From a checkpoint of a small transformer trained on Wikipedia.
Size: 16 layers, width 384, 3 heads of 128 (1 for keys and values), vocabulary 8192, 28.3M parameters.
Architecture: rotary positions, no biases in attention or MLP, tied embeddings.
Training: a variant of SOAP for these matrices, 2913 steps.
Each number is 128 + 24 x the weight over its row's rms, rounded and kept within 0 to 255. Layers, rows and columns count from 0. Numbers have three digits each. The size before them is the row's rms in percent of the matrix's.

# layer 10 MLP up, 1024x384, rms 0.0484, rows 0-42, columns 128-191
096:117108100123158131136164150185142125101105124174098119115118136112144149119072069133131159135097112131082159129109184167132133141116120132109138108146112145143118123184134100096175141167130128
100:141141125164149124139115130086136125160119131143125158115117125117133154116117137135163157147111159139142115135130156102116117151122162050142108120092085170110136135156112132150105164137109169
101:122167155109122165143175158160126121127156118145101125152167103159145117130176182151109087145125142127134129131149157149121156118137158096093136141104135122077133134094132111154134136138190120
103:144122123177091094138103135134104102150111099131112148101119180117145144104110137123155110127141120146154116119123137118126170114185127100142138142101143106121147125151127099124134137119088129
088:133105134162132121096155058129137119159126075130094161099115133141153119118124096128124118143145131122165134127100069160110162121146163147120175116119132121133153156152113173086121120128123109
097:127142137144099148148081141121133129172123126136165138155128121148134102138121101169133132134125135108118118137096134099099150120155120145141138130128123104123137093155111102092110106149143140
099:161131121129122128122137115131134126112130130101171115127145114118118107135113140105140136098127089128108099120116108154122137115107122098127165095138173123126162097159132112136165192106121125
100:118118133123108115140145114148114095156135128111143170147149113138149146120104090163125152099134141122172145125093136110161116150149122164131116165103111145121133151092089160148088115140127115
095:165101139140155112152098093117120129123112081089090124082122142133096123131101126128120134161141134149122163140138115130158153128137146116138120128119092119142103118150111096112145165126121135
120:166159126125107167113109103145146062134127102109154142097116113122089154132124142115110148128111110085140121144132102169180106150091104153164123127132136140094135090085110122139087209138121141
103:148187119145141099130105143138132149150118126126109127115128130099085130144138113116152072135053101118123125145110160200154108151127132155187137130120129114112146162104138148090129150157099185
105:158166170131105089129156124149157115090111097086175174160160135125144131150141108137132125127159134154114129093136093109145127136136103139107116133123149105187126144095120110085147119109132117
098:126148144091124086156077140145099104109127118154118112135131069145133155086124152097141135131169124091133124097158103067152128151132145121128147087144144156132108121101124158122142138116096169
097:077127180157161104099121137112129118136146138150156118115124166105145123103103124120141146156096178115122146116101154119115166182089106088139126134120115138125130116134096123141113108115116124
104:130108071150121113107091098135086118134092131103156121170130129113123132124151159085123143106123144135158103145144110143123123118111105119105096112134099119126134097094112136148143151127113144
096:115138149130122134108109110100097128153146147113140114069154170147131119100142123109121149140137146113103145113123159157101087163113132104117148103106116110119171126132156127129131127130129110
098:115114109082062104157116145117092103149129131128154165126132129125103114160146138118135124135139109101121104099141100152109150170142102116083140119089133136141173132149082101129118131126117137
095:140161128146134147135098139110132144135134116143123129123145136108134099151149138128115133095153134116128167154117116174112139156120121152107159111101132155110144136157138104121101144127139156
104:105129077109119150136122165126107113108142123178133135158138151108157124124172139091133114133105130164107103144140127152154128123096130110110154177128144109124120147100110174130105126155138150
097:109092122136123123106118143127140136111135113117132123113130115097133165120131111163139113091138123116083181096126087138130118128134110114168139083103090086106169158107152112171088149143151127
091:095074079119141153151103151158123144116141108143180065128164119116119128099097155096126149138107131097141099138144116111110104148127126157102144129133096152133116109153130146123156085096109105
109:119128155112085127121098172156141120129150117105096109175107100120108092141154148148107121135109116151079107118119161175128140105121168166137124139107115116178130142130130098152127203082126116
096:082140164117075165126130096170146076134148163114152150116107133110133121153121111132101101100127142152139137135138149167133114096151144130118156117176152092160166112144146113145116183147116136
103:096114151118081103126142108097105139124133114144155148102144132142146095158083120075161133099140072150141102132135139152069134109110155147131163078134123148101118139093121097083178119115139107
104:124159143116104158135142151154124111119068133180141104130135160140111110134135183177136153134137100110119128117102177080075137137121134169107148130107140117139115102123114133099188130097093155
097:142098091119118084115149135184157095113157111144125092134102110130136104099111161133102139143098089160127090155122101159133071153140132125139123115084125136106184156139093190120131157069128121
103:153151128121146120126131124124138192098147133144153111172104139143155128141147106137120106141130173119139116124111119113157077148113133120132129113137109097162135138124127152118140101109149123
103:127123138118106151122110112118126145081090132126130117156155137119140115085122108137144101119113117138154121123138097117139129162127113131181099046128109146106135139109116139139129120139151149
095:116171132131150149155132098123100130151103153103153120140157094122084146141099127142142149132112138143162157163172136130150117098103094098114145089111163135084112121157153144134098103138143145
096:098162136106105151128140164107154177128165149106071114138108124129146121122117120112152126158163126120082104139144113145125100127128116118138169085133128136157074094168146077120110089133158073
099:142183095121114127107136136113104127133097126159126127155065117139118154158152080149161132147119178146157133158142120141121118118089156120142144108081145097132137180137150161168157087115129156
096:107129115129154125121130146151131109084127138120132113147145128119147138131146102111093143119123153109140124120112139109147128115159147140126155134115140138120086117132165136107190117119149109
099:135114156148106170123156124126131102139113149149140083140102109092113146178094133098088152163106174134094134104130117121131116122144099158122143109112155136104154160104138104102131169148111116
100:127097134118157119134128150137123128124142104087163131106119175157119150187172138147123155127128170125118133156104134123139132153124160139065128145108114128132094103141156135158089096097117140
090:100158120119134090134138108139152119104129136130121154159136148094129146082142134114117143158130146120131136123151155062103121088124086085098094112087128106139117137128155120150119171138122155
096:139153120130113090123155106132142155131137102109151133117084106113116129142086132112116116214129137113122115095131153152152081170163068125128100146159164145156134132149126163122138118123160142
096:077113139082114129139108086127091124137161173128125144090120127123132165101111182170118108113123107129141158135162192139092124177087135103149103125125133160136114136138116114114075108139100072
097:143173109113123137127060083104106092129120072136115134085194144110139135162149138153143120093126179161122136097139131059165165127129134132147139108080164141161152122094131102127109135135083129
105:139137107191123165133123194136119151104078133112125096128147123098147088069096114133148133132139119129103131145117096145134161124188156128149116146117097157145104125098131180119118119149155076
096:137082077142154117134126153132121133148156108152105119157107160130112169111116100132156192101143124113176109124127131159104143174145163128099126153147165124127150147163122126145120148169119157
094:129150084120130138146121115186151089101168128158145161108129135153126090139155129173110111106114109144122118083109140144119123162170090128141099105122115098112128147122111136169127151144159102
091:132111114109147129156154131111102153141146126096086110122125107129140095110151131149144154133143166147137137135086117080147126137185139160148133124186116173130100183144121134129112109156102099
105:159129143113126179151111172156122137135129120147107105158090123141144131144184140143127142117116134119175135123111141119116141152104138156151102120133173083087173103121149143096105107131114108